config.toml
num_hidden_layers = 10
hidden_size = 160
norm = "rmsnorm"
attn_scale = 0.2
optimizer = "cautious_adamw"
max_grad_norm = 1.0
warmup_steps = 272
decay_fraction = 0.795
max_seq_len = 512
train_tokens = 117100000
dataset = "wikipedia_en"
Each number is 128 + 32 x the weight over the matrix's rms, rounded and kept within 0 to 255. Layers, rows and columns count from 0.

# layer 6 attention query, 128x160, rms 0.0397, rows 86-127, columns 40-79
[[140 119 138  97  67 157 148 119 137 108 130  84 136 122 119 202  92 158 110 131 123 161 145 183  89  78 166  93 136 120 157 118 113 111  66  96  86 127 162 130]
 [113 160 188 109 126  87 142 176 163 161 129  77 125 150 119 131 149 117 189 153 105 132 109 101 162 154  97 102 141 139 170 137 172 178 155 117  66 162 106  79]
 [ 98  91 163 125 113 115 175 104  70 150 112 122  63  81  65 134 122 133  93 166 115 132 154 134 127 171 125 101 144 113 113 127 146  93 146 103 161 134 115 155]
 [141 132 114  93 100  67  59 141 134 133 103 115 122 100 117 115 168 119  90 131  94 109 137  23 142  87  89  93 157 135  83 173 108  84 113 170 145 122  90 161]
 [129 158  82 174 156 105 179 120 138 137 121 165 107 157 107  51 174 180 149 144 138 127 110  96 133 141 105 109 183 100 144 147 154  87 158  68 124 134 118 152]
 [ 92 143 149 208 131 160  92 134 158 165 111 153 126 107 111 177 146 128 120 161 140 180 167 180 144 124 144 131 156  84 112 157 128  81 132 150 139 112 133 170]
 [112 113 170 123 134 148 146 107 134 141 132 167 123 135 101 124 108 215  93 159 133  95 111 162  87 105 163 104 139 111 120 112 120 132  93 172 103  99 125  54]
 [132 158 106  92 123 105 199 174 120 151  93 157 115  76  68 148 136 172 147  93 129 154  98 159 149  94 128  88  87  86 136 169  86  76 169 114 111 114  91  81]
 [152 121 123 164 161 109  86 145  76 121  73 128 186 116 135  82 182  96 113 143 104  95 159 113 105 141 126 158 124 181 157 129 136 123 136  52 140 170 151 201]
 [163 120 179 158 140 131 134 146 105 184 113 131 103 142 143 146 108  66  92  79 105 153 117 150 130  98  62 188 130 107 104 150 163 135 112 154 115 130 181 114]
 [110 118 162 134 116 160  82 172 133 104 116  88 132 158  94 153 129 115 147  76 137 159 152 102 121 146 113 134  90 131  93 118 167 114  58 166 173 161 159 114]
 [109 128  88 155 101 172 167  86 121 147 144 157 105 147 182  81 142 181 125 117 148 174 155 123 136 116 102 106  72 170 101 163 191  85 173  73 124 160 148 133]
 [100 142 153 148 117  68 151 150 123 129 122  95 138 122  90 177 119 137 147  81 157 110  97 177 205 139 125 112  98 163 180 169 110 144  80  99 112 142 112  83]
 [115 121 179 121  76 164 164 121 131 135 102 108 147  99 156 151 163 105 118 164 106 120  90 144 129  95 140 153  86 105 119  94 123  97 127 143 198 123 132  97]
 [ 94 174 133 170 125 147 142  91 171 102  98 119 123 139 154 119 150 137 159 130 122 142 144 149 152 179  97  73 170 155  94 163  88 156  82  86 158 160 135 148]
 [114  82 125 106 130 103 111 153 110  88 164 183 116 153 168  90 142 106 123  84 135  89 180 150 108  77 170 106  98 105 118 154 166 120 140  96  89 152 109 153]
 [117 142 112 141 118 117 153 150 162 152 210 107 156  89 111 115  77 169 118 122  82 160 105 179 131 162 150 172  80 157  98  86  81 109 174 143 125 135  78 157]
 [108 183 130 104 123 136  96 170 168 161  82  75 100 144 137 149 168 127 135  84 150 105  55 113 145 165  72 133  93  93 189  86 149  97 101 173  96 120 141  81]
 [ 77  92 140 117 117  88 151 173  75 132 104 185 141 120 100 137 180 133 189 143 142 126 105 147 191 138  91 103 100 170 117 107 102 103 168 133 136 128  77 182]
 [174 146 124  98  81 116 154 103 132 138  94 110 117 150  96 134 137 113 134 179 155 178  64 109 131 135 116 126 124 162 139 200 125 134 128 117  82 130 166 133]
 [137 155  91 120 107 105 110 140 159 119 146  77 175 110 144 147 142 107 191 117 119 138 164 161 167 154 126  65 172 169  98 133 143  97 147 177 101 155 167 115]
 [184  51 145 197 130 152 121 110  96 150  92 110  96 115 175 131 110 105 109 173 133 126 135 153 106 140  80 147  93  57 122 157  92 143 136 140 144  99 145  98]
 [114  99  94 112 103 101  96 135 151 112 147 160 106  95  99 122 108 160 133 157 173 147  98 146 181 113 151 149 177  95 100 162 147 126 172 155 103  91 117 132]
 [120  92 119 138 148 140  95 174 126  93 107 112 166  83 150 169 115 185 136 157 154 125 135 114 135 111 168  55 109 115 124 140 116 202 148 171 112 154 113 134]
 [106 106 121 145 113 174 146  99 180 138 119 163 141 150 161 153 130  63  96 162  89 126 118 147  80 130 117 130 139 131  70 162 171 172 109 193 124 126 136 129]
 [106 116 156 159  87 185 108  69 150 154 135 165 112 167 110 107 120  94 137 182 113 148 158  52  92 167 139  86 118 125 131 123 148 110 157  98  86 130  68 104]
 [ 94 177  50 176 143 193 108 132 180  84 105  55 104 164 162 118 184 146  93 128 101 152 132 164 145 118 152  90 148 157 168 142  98 123 108  88 174 140 166 151]
 [ 73 122 121 161 148  71  70 183 122  68 170  93 150  87 124 161 142 104 133 142 177  56  98 168 116 119 123 144 157 105 126 150 105 127 162 148 110 114 109 137]
 [132 157 153 138 116 122 183 100 193 122 135 139 133 136  65  94 163 160 157 117 155  78  88 126 157 155 134 106 162 166 163 163 154 164 118 152 134 116 114  81]
 [122 105 108 153 113 152 158 147 121 159 172 121  83 104 101 106 165 146  63 177 131 113 103 106 139 106 124 115 200 115 116  71 103  69 121 107 173 106 141  89]
 [103 135 162 131 191  58 161 159 103  96 172 124  85 107 111 147 170 129 145  96 138 146 140 149 124 160 135 125  65  98 134 101 129 140  73 163 113 111 158 163]
 [125 103 124 136  82  96 142 111 106 167 149 114  54  92 152 139 123  95 186 117 142 111 169  88 156 124 161 183 111  95 194 125 171 134 103  94 124 172 109 152]
 [ 79  56 115 177  96 164 171 155  74 167 133  73 139 160 187  83 137 100 133 151 193 133 124 140 112  91 135 103 119 155  92 136 130 150  75  44 140 125 154 103]
 [155  94 135 129 123 182 122 204 152 154 124 147 158 147 187 141 143 137 140 107 167 100 109 171 152 104 156  89 137 145 130 122  93 119 145 117 122 134 131 169]
 [135 126  82  92  77 146  94 146  95 136 153  79 140 157  85 143 187 125 136 164 179 110 109  98 143  99 159 142 161  87 128 146 130 152  89 115  96 126 116 149]
 [112 169 153  92  98 121 155 135 156 107 100 128 185  67  83 127 136 155 188 125 132 154 147 102 147 124 109 154 118 156 179 118 105 147 124 202  90 176 106 130]
 [ 84 127 130 101 146 139 115 161 175  88 183 148 126 169  96 182 117 116 195  96 113  96 143 125 117 145 121 104 143 192 143 123 115 167 128 128 142 150 159 114]
 [171 138 166 118 128 163 140 123 120 165 108  96 168 111  91 176 135 104 124 108 113 152  67 123 144 112 129 143 160  91  67 177 148 117  96 171  89 113 169 152]
 [ 66 162 134 122  92 105 129  99  81  89 133 115  84 107 123 111 124 149  82 119 166 162 145  91 177 100 164 114 176  82 120  95  71 170 186 137 159 181 161 113]
 [ 69 147 159 136 112  72 158 138 126 179 147 142 141 120  94  92 147 157 101 124  91  77 164  66 140 125 152 102 101  71  71 123 117  85 164 112 110 162 101 130]
 [ 66 101 166  95 152 137 117  98 123 169  89 106 169 136 147 132 143 123 179 106 144  81 153 145 160 127 109 110 140 135 143 143 104 135  79 168  88 160 113  71]
 [112 193 100 109 124  89 142 135  88  83  89 144  85 128 118 166 153 155 124 143  61 163 127 191  93  92 161 110 132  54 111 101 126 152  85 135 122 166 167 151]]
# layer 6 attention key, 128x160, rms 0.0389, rows 86-127, columns 40-79
[[144 124 125 144 181 139 113 111  97 139 106 107 190 147 160  92 158 108 190  93 107 147 166 103 149  63 112 100  94 119 102  98 137 136  95 123 164 117  62 173]
 [ 95 106  99  88  88 179 180 161 115 134 147 113 107 115 154 127  81 197 114 129 149 197 117 153 102 148 154 181 106 149 165 139 116  79  88  64 124 110 137  73]
 [145 157 121 133 111 169 137 105 100 173 158 131 170  87 124 154 165 122 150 153 184 146 140 139 126 133  82 183 125 167 163 199 137 186  89 152 116 110 120 128]
 [121 119 136 143  94 101 139 107 109 137 167 109 155 126 136 124 133 113  76 139 107  86 104  97 118 139 118 100  51 119 115  94 164 177 147 151 120  77 140 129]
 [119 146 157 129 134 112 137 134 115 182  95 121 174 155 166 131  52 113 147 143 144 140  91 154  91 106 125 126 135 153 125  93 148  98 109 141  65  95 110 138]
 [163 130 183 135 127 128 134 112  83 114 125 128  94 134  95 124 136 117 133  95  97  80 142  95  81 169 195 142 146 127 137  97  79 168 130 108 124 148 131 122]
 [135 124 131  53 120  76 161 132 152 167 132  91 133  99  85  77 107 157 130  97 106 154  91  79 158 114 136 120 148  78 104 134 104 117 149 115  95 145 131 116]
 [ 89 124 108 127 104 154 113 147  98 145 156  82 136 171 140 108 132 105 159 123 134 170 136 131 145 157 120 156 162 149 147 133 114 145  99 106 104 101 123 173]
 [117 162 129  83 103 167 137 126 105 117 168 126 119 159 151 178 110 122 144 106 152 143 150 171 128 119 117  77 136 127 108  82  57  93 174 137 149 110 110  99]
 [105 171 158 168 187  76 148  98 127  98 176 187 113 116  70  85  46 150 169 144  71  77 144 103 130 118  95 170  73 101 126 123 123 158 122 147 182  82 116  93]
 [166 140 160 127 102 117 167 127 105  89 112 145 102 104 169 158 139  92 102 171 147 118 111 130 110 151 148 122 159 138 101  91 201 132 138 139 104 175 116 181]
 [ 97 130 155 151 115  98 133 152 146 114 157 105  78 158 114 135 127 112  98 136  90 135 151  99 118 146 165 139  99 143 114 111  68 155  93 132 151 108 128 139]
 [159 181  73 123 181 122  83 121 115  98 105 185  84 184 147 104 129 152 144  81 127 138 111  87 102  96 118 157 163 138 145 108 132 164 166 129 141 158 109  93]
 [ 83 110 140 112 123  88 111  75 157 160 146  93 126 151 111 115  74 161 100  99  43 161 147  93 117  94 142  87 146 156 144 121 197 172 110  93 126  77 130  66]
 [177 108 149 123 115 103 146 108  60  99 172 108 131 145 114 100 142 155 153 134 118 145 131 123 139 166 131 157 176 134 115 132 113 164 140 157 116 133 119 124]
 [ 90 126 106 106 150 186 112 143  70  80 150 124 132 165  81 163 136 112 103 123  73 140 150 127  92 115 142  78  67 115  99  90  91 129 133 154 102 101 140 119]
 [106 168 127 146 129 105 145 118 148 137 104 100 141 163 135 125 158 147 131 146 220  82 172 113 135 166 136 114 106 122 157  85 123  96 140 129 102 177 144 108]
 [ 80  98 112  88 120 133 137 144 171 153 157 101 107  70  85  93  63 181 142 129 139 185 158 134 168 127 171  94 122  78 120 124 113 160 134 129 159 133  96  97]
 [170 102 113 106 140 127 167  91 120 132 164 149 137  70 116 178  98  79 133 162  95 175 134  98 101 150 136 117 109 153 165 122 164 209 146 145 118 144 140 122]
 [154 160  99 151 107 110 108 179 143  88 183 172  79 179 178 144  68 111 107 122 147 134 155 119  55 144 157  65 128 128  99 113 141 150 102 128 220 135 134 131]
 [153 109 126 166  97 115 112 139 138 121 106  86 153 175 139  89 145 147 109 122 112 121 118 116 103 104 113 164 110 103 162 113  82 124 114 129 190 145 135  99]
 [104 179 175 127 129 181 116 135 117 130 168 113 172 158 118 160  82 136 153 151  78 123 126 133 182 218 140 153 135 161 130 158 122 163 135 124 146 136 113  78]
 [143 136 120 136 122  71 113 109 144 180  99  53 148 105 154 187 133 125 156 164 134  83 102 121 190 152 175 170 161 104 160 130 119 163 131 164 146 117  64  78]
 [144 141  73 118 159 141 111  79  95 159 144 121 148 135 105 128 139 125 131 117 134 117 127 142 133 150  73 161 114  82 126 162 107 120 181 131  80  96  86 126]
 [117 148 136  75 174 193 145 118 117 116 128  69  90 109 102 166 119 178  81 135 136 124 153 140  60  83 120 115 166 104  90 123 105 131 140 108 119 129 119  99]
 [152 147 134 124 186  67 169 114  97 128  95 103 124 144 138 113 124 123 187 106 139 114 113 183 101 118 146 174 135 116 165 102 103 144 141 151 118 105 182 168]
 [ 99 126  88 104 131 118 121  98 123 146 118 112 148 176  90  77 121 139  92 128 147 149 132 161 132 160  98 128 111 150 109 179  88 154  84 179 122 109  97 171]
 [157 140 140 112 127 192 148  63 117 125 154 130 101 184 146 143 145 114 103 105 171 130  71  85 117 123 105 122 147  98 136 126  97 167 131 145 174 121  69  95]
 [156 134 112 127 134  86  97 131 187  93 105  99 135 120  88 143 106 138  92 118  59 159 173 101 157  67 121 128  96  78 107 148  83 160 150 136 126 110 181 129]
 [ 79 151 170 130 169  72 129  91 178 158 111 143 161 109 151 146 103 130 168  85 120 146 129 107 127 134 142 127 152 113 132 191 120 189 116 120 122 113 146 120]
 [122 132  89 138 163 143 129 110  63 187 117 115 116 158  84 110  99 118  99 105 190  77 145 193 145 100 137 113 143 117 136  94 163 127 117 120 114 136 161 126]
 [160 147 168  94 146 144 134 182  62 173  89 102  94 151  92 127 103 137 137 107  78 131 104 139 185  86 231 149 170 134  93 161 125 132 140 164  82 152 109 104]
 [162  90 122 147 149 156  98 161 129  96 172 218  90 131  95 115 128 113  99 131  81 189 170 164 139 141 131 108 121 139  66  94  93  91 139  74 120 126 172 156]
 [140  96 132 144 173 120 147  79 141 101 156 132 128  93  83 112 136 170 114 139 106 172 121 151  93 105 140 138 113  90 121 152 138 153 152 120 130  85  98 190]
 [150 114 163 154 132 114  92 144  91 136 116 163 115 137 136 147 182 157  78 106 150 123 164 133  98 125 149 149 113 132 125 107 102 134 115 123 137 112 150 156]
 [135 138 116  82  68 142 166 132 151 113 134 164  89 185 159 140  93 151 173 113 119  92 152  93 131 115 118 130 118  88 177 140  97 158 126  53  74  68 138  96]
 [130 161 140  59 124 110 167 117 156 120 136  76 128 144 177 123  74 118 107 146 107 176 117 125 148  86 146 113 140  96 142 120 101 108 120 116 113 171 111  91]
 [ 70 103  86 155 115 146 157  96 134  60 120  93 103 127 143  64 177 154 116 132  78 125 119 115  90 117 126 124 161 155  90 150 151  77 119 133 127  96 113 103]
 [165 125  83 102 145 114  92 138 154 116 157 106 161 149 109  68 122 158 166 104 142 120 125 182 138 183  87 155 159 115 176 159 118 161  98 104  92  92  83  90]
 [109 105 166 124 108 117 156 110 110 158 124 118 123  97 115 134 120  98 128 103 176 138 130 141 157  94 143 177  92 144 125 116  99 153 146 112 141  93 127  85]
 [118 163 142 104 114 172 135 155 186 146 146 165 136 125 112 125  52 161 211 155 160 133 163 100 109 112 131 149 127 103 132 115 179 140 154 136 113 132 162 138]
 [133  83  81 118  92 161 126  90 114 114 136  91 133 109 119  59 117 140 160 140 105 123  98 103 167  92 162 114 158 135 104 130 147 106 113 136 100 113  78 136]]
# layer 6 attention value, 128x160, rms 0.0484, rows 64-103, columns 40-79
[[102 108 136 175 148 100 131  86 126  94  91 106 139  86 172 139 166 127 174 144 119 117 165 137 117 154  78 156  84 147 133 102 106 158 137  92 198 134 144 135]
 [170 116 131  94 125  90 119 126 102 150 175 132 188 123 132  92 141 141  76 123 187 149 116 158  91  81 146 100 128 141 132 121 135  53 174 136 146  80 129 124]
 [147 126 165 132 115 172 123 181 134 151 105 141 100 120 158 169 122 156 170 119 136 127 132 101 177 119 103 179 174 170 115 100 161 101  95 174 119 126  91 117]
 [ 87 104 129 112 152  74 125 126 138 109  93  87 215 102 119  96 173 116  93 132 145 135  67 169 170 137 154 143  83 134 116  76 158  62  99 114 125 123  95 108]
 [114  77 142 168 126 159 110  90 119 182 126 137 152 149 124 101 150 143  92 114 185  86 113 156  86  93 189 160  86 154 139 109 180 130 152 123 114 121 127 151]
 [ 97  88 100 166 131 141 148 143 107  36 162 150 141 187 146 114 141 102 157 176 120 169 139 110 112  98 120 130 157 132 136 151 126 136  87 165 117 113 175 125]
 [ 95 179 153 131 114  76 127 136 107 147  94 100 143 136 158 163 127  86  77 116 153 153 124 217 159  96 135 102  75  84 138 113  95  52 190 115 139 145 112 158]
 [116 116  99 140 126  98  93 138  99 149 145 142 135 166 111 110  81 138 100 140  82 135 127 141  91 115 165  95 157 103 129 159 146 152 147 110 143 161 138 120]
 [136 149 140 104 100 154 165  84 119 102  66 173 141 109 142  74  98 166 139 163  99 136  75  48  35  97 137 129 138 107 114 158 134 111 122 103 135  98 145 129]
 [163 119 176 174 128 119 100 166 150  73  97 110 157 126 148 138 125 128  97 138 143 104 150  93 173 190 114 133 145 144 161  78 108 165 104 133  95 140 171  90]
 [136 158 150  96 142 133 145  83  78  99 151 178  93 124 192 126 107 143 179 178  89 140  87 142 145 132 151 123 142 133 161 166 169 132 136 129 112 102 185  77]
 [161 111 154 107 161  98  89 135 107 116  91 102  83 181 117 122  63 149  55  88  91 162 139  92 132 106  97 123 139 136 169 135  62 145 160  95 136 115 111 109]
 [113 124 138 191 147 138  71 134 106 103 119 111 108 159  98 110  89 109 138 116  73 129 185 108 131 165 150 135 153 120  98 171 144 129 151 174 126 163 159 144]
 [111 121 120 139 151 143 120  96 124 145  99 156 115 152 100 154 137 175 128  92 121 176  76 141  88 133 177 128  83  97 180 140  95 131  63  77  52 130 169 129]
 [156 106  87 110 102 189 123 114 176 139 120 133 136 121  92 176 127 152 166 147 141  72 122 156 114 118 123 123 106 167 115 137 103 143 102 162 132  72 121 147]
 [116 139  93 130  77 164 131 134  94 166 155 109 113  58 137 135 177 145 138  84 134  83  93 121 159 143 105 170 144 185 121 165 173 124  82 162  98 101 101  71]
 [118 168 172 159 162 111  88 134 102 155 146 141 131 178 142  83 133 146 126  98 146 147 147 125 173 158 113 172  94  37  95 166  92  84 200 169 190 183 160 100]
 [ 98  82 141 101  90 185 128 110  97  84 120 126 180 175 119 104 130 113 138 126 184 106 116  69 123 131 152  74 140 103 178 174 101 156  91 156  84 103 184 118]
 [156 112 168 115 129 189 180  94 147 113  95 120 104 114 101  96 107 116 123 166 100 144  97 148  93 124 182 140 107  63 128 109 115 170  92 124 125 127 109 154]
 [124 137 123 177 138  83 168 131 145 143 190 166 156 119 143 172 149 152 124  65 130 104  86 101 181 113 138  99 100 169 102 117 113 103 125 133  91  84 118 108]
 [145  57 120 122  75 134 135 201 137 145 134 116 121  81 148 103 135 137 174 156 143  50 116 114 116  87 137 105 147 158 132 122 163 128  75 145 132 109 143 109]
 [144 118 108 157  99 122 120  98  92  69 192  93 107 113 131 183 127 129 200 126 139 165  80 169 179 156 106 130 166 107 110 170  87 170 135 145 123 148 120 115]
 [115  96 144  71 127 141 130 116 112 174 144 163 149 123  97 115 145 139 113  83 186 107  81 184 124 114 150 102  75  97 150  86 118  99  83 110 153 134 131 122]
 [ 89 107 156 151 173  82 101 138 102 129 154 122 166  67 115 123  74 114 176 135 157 136 153 140 113 161 185 108 120  95 125 144 145 180 150 133  91 145 156 149]
 [150 118  94  64 161 189 160  94 160 120 181 190 127 128 110 158 160 174 101 160 141 130 104 174 109 102 144 102 116  92 172 139 139  97  90 159  83 138 132  97]
 [133 153 156 193 168 140  68 103 128 171 129 143 126 119 125  76 116 123 127 104 156 169 117 106  81 163 178 179  98 157 144 115 152 108 143 103  60 167 125 166]
 [149 170 118 113 128  80  99 157 108 153 101 162 186 131  88 149 128  96  90 130 112 122 105 100  90 155 117 152  92 159 159 148 181  83 130 180  86 113 153 130]
 [162 149  99  91 109 165 131 112 162 195  91 173 113 129 159 135 128 179 161  89  91 174 188 128 128 169 115 117 198  73 111 133 120 144 137 115 114 123 170 110]
 [147 157  94 105 171 180 135  92 151 144 106 152 122 147 131 107 139 130  98 150  69 193 150 169 128 137 182 101  95  70  84 118 128  80 194  80 138 156  87 109]
 [ 99 170 122 162 163 111 143 105 141 121 140 108  63  98 114 128 138 112 128 158 125 131 184 117  73  97 114 115 138  43  91 148  89  87 126 149 173 156 117 107]
 [131 153 142 152 120 134 183 111 176 168 145 184 169  69 118 144 145 163 137 110 122 114 138 148 138  97 113 149 101 161 124 148 147  92 108 102 153 104  99 130]
 [ 92 151 110 121 136  91 162 164 116 157 124 135 149 114 162 133 120 186 118 137 162 137 158 131 131  75 151 120 108 170 190 107 158 151 124 124 146 110 100 132]
 [112 104  97  92 152 137 108 121 163 109 108 101 130  84 128 173 134 150 113 126  85 195 131 138 146 133 175 160 160 184 129 181 135 101 147 160 118 165  94 165]
 [116  67 145 160 147 118 128 122 121 114 135 107 160 143 100 141 144  83 122 111 161 135 106  96  84 113  84  91 104 137 171 154 112 157 137 135 132 134 145 138]
 [170 121 110 147  94 159 123  65 141 101  79 106 102 104  96 197 118 179 118 112 107 174  93 186 106 149  96 175 144 138 147 170 145 140 162 151 133 128 153 100]
 [142  98 147 110  92 141  95 111 111 139 163 137 148 150  96 134 138  89 110 125  82 125  95 111 137 113 118  95 142 181 152 109 103 137  76 127 125 140 179 157]
 [156 151 104 149  78 115 108 123 112 138 151 159  70 111 151 172 145 146 189 122 177 149  94 152  84 109 144 127 154 147 141 167 149 153  95 146 117  84 114 121]
 [181 147  85 117 104 147 133  85 168 126 140 167  89 106 143 107 150 155 119 141  54 181 120 127 138 194  72 121 144  99  70 116  74 113 193 134 148 129  94 134]
 [164  89 126 138 142 176 139 112  99  70  99 107 171 169 149 146  93 178 139  82 156 106 162  69 138 113 139  87 109  88 149 118 125 183 145 126 158  99 108 108]
 [139 126  99 128 160  88  69 150 156  99 111 137 153 192 108 105  75 137 150 139 129 136 106 104 121 119 200 117 154  77 165 174 157 141 135 141 183 128 139 154]]
# layer 6 attention output (transposed), 128x160, rms 0.0364, rows 64-102, columns 40-79
[[215 166 103 175 121 108 135 140 128 163 195 109 173  87 191 188 169  99 129 103  86  80  80 154 126  68 134 122 158 145 152 154  86 143 127 116  84  84 132 106]
 [136 125 116  70 146 133 164 115 127 158 137 104 125  60 102 146 168 160  95 110 115  83  55  81 167 152 122 113 101  94 121 113 140 180 121 184 107 163 136  86]
 [151 113 141 138 143 129 149 110 128 144 121  79 115 153 156  81 102 172 118 178  82 165 148 155 101 151 146 144 212 142 112 176 145 131 171 122 195 176 110 125]
 [144 103  97 133 153 149 142 123 127 193 104 168  91 180 134 170 204 140 150 120 108 102  96 131 131 144 136 155 108 112 164 114 129 173  93  95 112 120  97 132]
 [168 114 162 160 120  72 122 177 116 162 101 123 134 160 116 118 197 136 159  95 142 102 118 125  73 117 113  85  70  76 115  62 114 114 113 131  88 205  46 114]
 [123 147 129 166  99  92 155 109 117 120 161  73 162  75 148  87  63  70 130 146 132 115 128 106 153 159 123  93 118 117 105 129 104 133 117 115 113 131  99  70]
 [113 141 136 157 174 197 145 132 136 150 106 172  87 135 133  92 204  54 132 122  91 153 141 178 164 147 104 131 110  57  83  51  86 131 152  94 152  98 141 163]
 [ 71 135 158 136 159 114 106 133 134 134 109 120 145 108 114 142 118 127  99 125 162 137 142 109 127 149 100 148 138  83  95 150 117 105 132 166  56 140 103 109]
 [122 110 120 107 113 123 132  98 116 116 122  80 107 141 154 155  94 174 135 116 106  69 132 118 171 108 150 139 154  91 141 103  98 170 143 178  90 143 145 118]
 [166  72 187 138  81 113  91 177 110  98 155 130 105 145 115 115  77 170 119 112 139 118 127 151 182  94 191 165 107 163 163 172 196 142 126 100  99 135 116 127]
 [144 122  91 195 141 152 151 134 137 108 126 140 109 136 158 139 106 181 127 134 133 184  67 112 119 125 168 146 141  75 116 162 115 147  91 187 102 157 189  88]
 [115 109 114  84 163 110 131 128 145 118  60 117 122 137 115 135 124 129  76 123 128  99 145  94 147 138  81 183 103  60 122  60 130 125 111 158  91 155 136 186]
 [110 123 152 135 129  92 137 127 108 125 129  93 101  72  88 141  89 117 105 124 150 150 159 125 153 146  80 192 124 139  97 150 109 143 157 110  92 156 113 110]
 [146 120 111 143 119 138 105  96 118 153 145 180 163 158 135 103 119 150 141 120 131 145 112  57 135 154 145 102  79  99 113 117 136  83 118 175 134 133 119 174]
 [158 128 112 168 116 122 160 130 147 147 119 125 140 136 143 113 112 154 137 144 106 119 123 122 112 124 175  32 154 128 113 137 129  98 123 119 160 121 145 145]
 [159 122  91 156 125 136 179  99 125 145 135 124 119 116 161 126 130 168 129 127 135 158 140 143 108 100 153 113 154 144 161 172 128 155  89 122 154 117 162 120]
 [164 147 139 118  99 116 111 146 107  59 121 116  76 129 132 159 130  77 119 127 163 165 125 131 128 144  65 182 128  80  67 111  77 150 126 116  94 112 108 147]
 [146 111 136 165  81  92 155  99 119 166 174  95 160 116 103 102 102 109 130 124 159 114 156  95 180  83 151  82 101 178 121 183 119 159  50 123 122 133 103  10]
 [105 151 144 112 189 177  59 130 143 117 135 107 137 171 159 137  73 162 142 141  52  97  69 132  90 150 120 121  96 100 105 101  90 139 155 174 149 121 136 184]
 [146  99  93 127 143 116 182  82 159 145 108 114  97  71 130 131 159 154 116 143 126 130 123 133 143 161 180 151  91 122 135 112 155 119  93 106 170 127 185 156]
 [167 133 160 117 101 109 153 101 148 145 130 144 117 139 135 120  53 201 104 119 109 139 161 121 120  75 201 100 148 130 140 177 162 174  63 144  70 131 122  42]
 [117 103  91 204 117 140 166 170 135 109 154  99 119  92 123 115 176 153 139 148 122 180 162 165 105 135 174 104 109 148 169 168 107 112 125 115 157 103 149  96]
 [164 117 133  85 156 131  64 129 119 151 125 171 113 172 124 141 198 152 156 112 119 126  94  77 115 130 156 140 118 124 144  82 118 165 126 182 129 109 102 170]
 [156  96 173 165 108  91 124 118  82  91 118  97 149 106 106 101 126 120 127 111 107 162 112 148 126  92 122 117  99 138 135 167 103 118 126 108 112 143  97  52]
 [151 144  68 104 160 180 104 128 157 159 116 163 144 117 167 142 163 150 155 123 138 126 128 120 122 131 193  80 112 103 143 148 144 126  83 135 146 104 142 140]
 [143 115 178 146 140  57  64 107  78 109 121  92 132 132  96 139 174  67 125 119 183  88  95 111  92 142  71 132 120 113 145 136 129  74 177 130 108 206  97 159]
 [136  84 168 137  90 123 125 119 131 159 155 130 184 107  31 155 143 222 137 139 173 108 140  95 148 109 103 147 153 144 139 191 197 126 152 143 137 175 173  76]
 [120 129 149 182 146 180 142 131 162 111 139 114 138 137 163 118  69 177 156 146 155 198 134 163  84  79 116 146 239 135  97 187 116  89 181 134 138 126 150 142]
 [ 84 142 144 103 212 183 125 156 179  70 101 178  96 163 138 163 132 134 124 159 150 115 121 144 137 148  74 167  84  53  72  82 107 113 176 122 122  77 129 195]
 [131 146  65 126 124 119  80 165 100 116 119 116  95 121 137 135 144  74 134  89  83 161 131 190 134 211 108 162 150 151 119 110  52 128 150 122 127 133 190 151]
 [112 125  82 133 148 186 144 103 160 158 113 142 130 121 162 152 176 134 148 151 129 128 101 155  78 136 167 103 146 140 155 135 117  95 129 132 199 119 159 195]
 [144  62 107 130  94 172 106 118 120 169  97 163 139 120 136  62 154 153 133 115  79 149 132 133 120 139 189 109 142 109 157 107 133  92 143 150 197 159 119 117]
 [ 45 160 111 124 166 154 170 102 164 150 104 154 126 135 101 126 142 128 142 124 118 133 157 143  90 178 122  86 111  95  96 116  98  89 103  87 144 101 137 156]
 [107 131 159 109  61  85 133 120 122 122 146 118 127 115 102 126 116 132 129 110 149  86 126 123 125 139  99 119 104 136 135 106 120 142 107 166  52 105 116 142]
 [151 109  81 169 114 166 131 139 152 135 115 130 124 143 154 122 142 127 146 174  96 147 125 123  72 110 125  92 163 102 142 114 117  88 104 137 155  93 166 157]
 [ 89 105 132 172  91 122 224 107 151 206 136 110 134  90  75 112 101 104 136 132 142 155 194 111 124 117 199 148 137 162 138 154 144 184 111 121 114 126 141  96]
 [103 161  64 154  77 124 132  86  80 146 128  74 182 133 128  75 114 105 208 151 132 160 173 162  89 172 118  87 140 175  91 151 123  76 111 123 128 160 134  93]
 [102 171  93  93 173 128  98 126 182  74 167 168 133 120 127 166 117  82 108 145 144 148 138 183 145 134  84 148 201 106 125 111 123  71 173 152 166 128 140 179]
 [140 109 198 114 129 154 128 121 129 107 119 102 146 134 160 111  96 117  99 139 145  98 100  36  94  88 119  62  84 131 108 100 140 115  84 129 126  38 162 170]]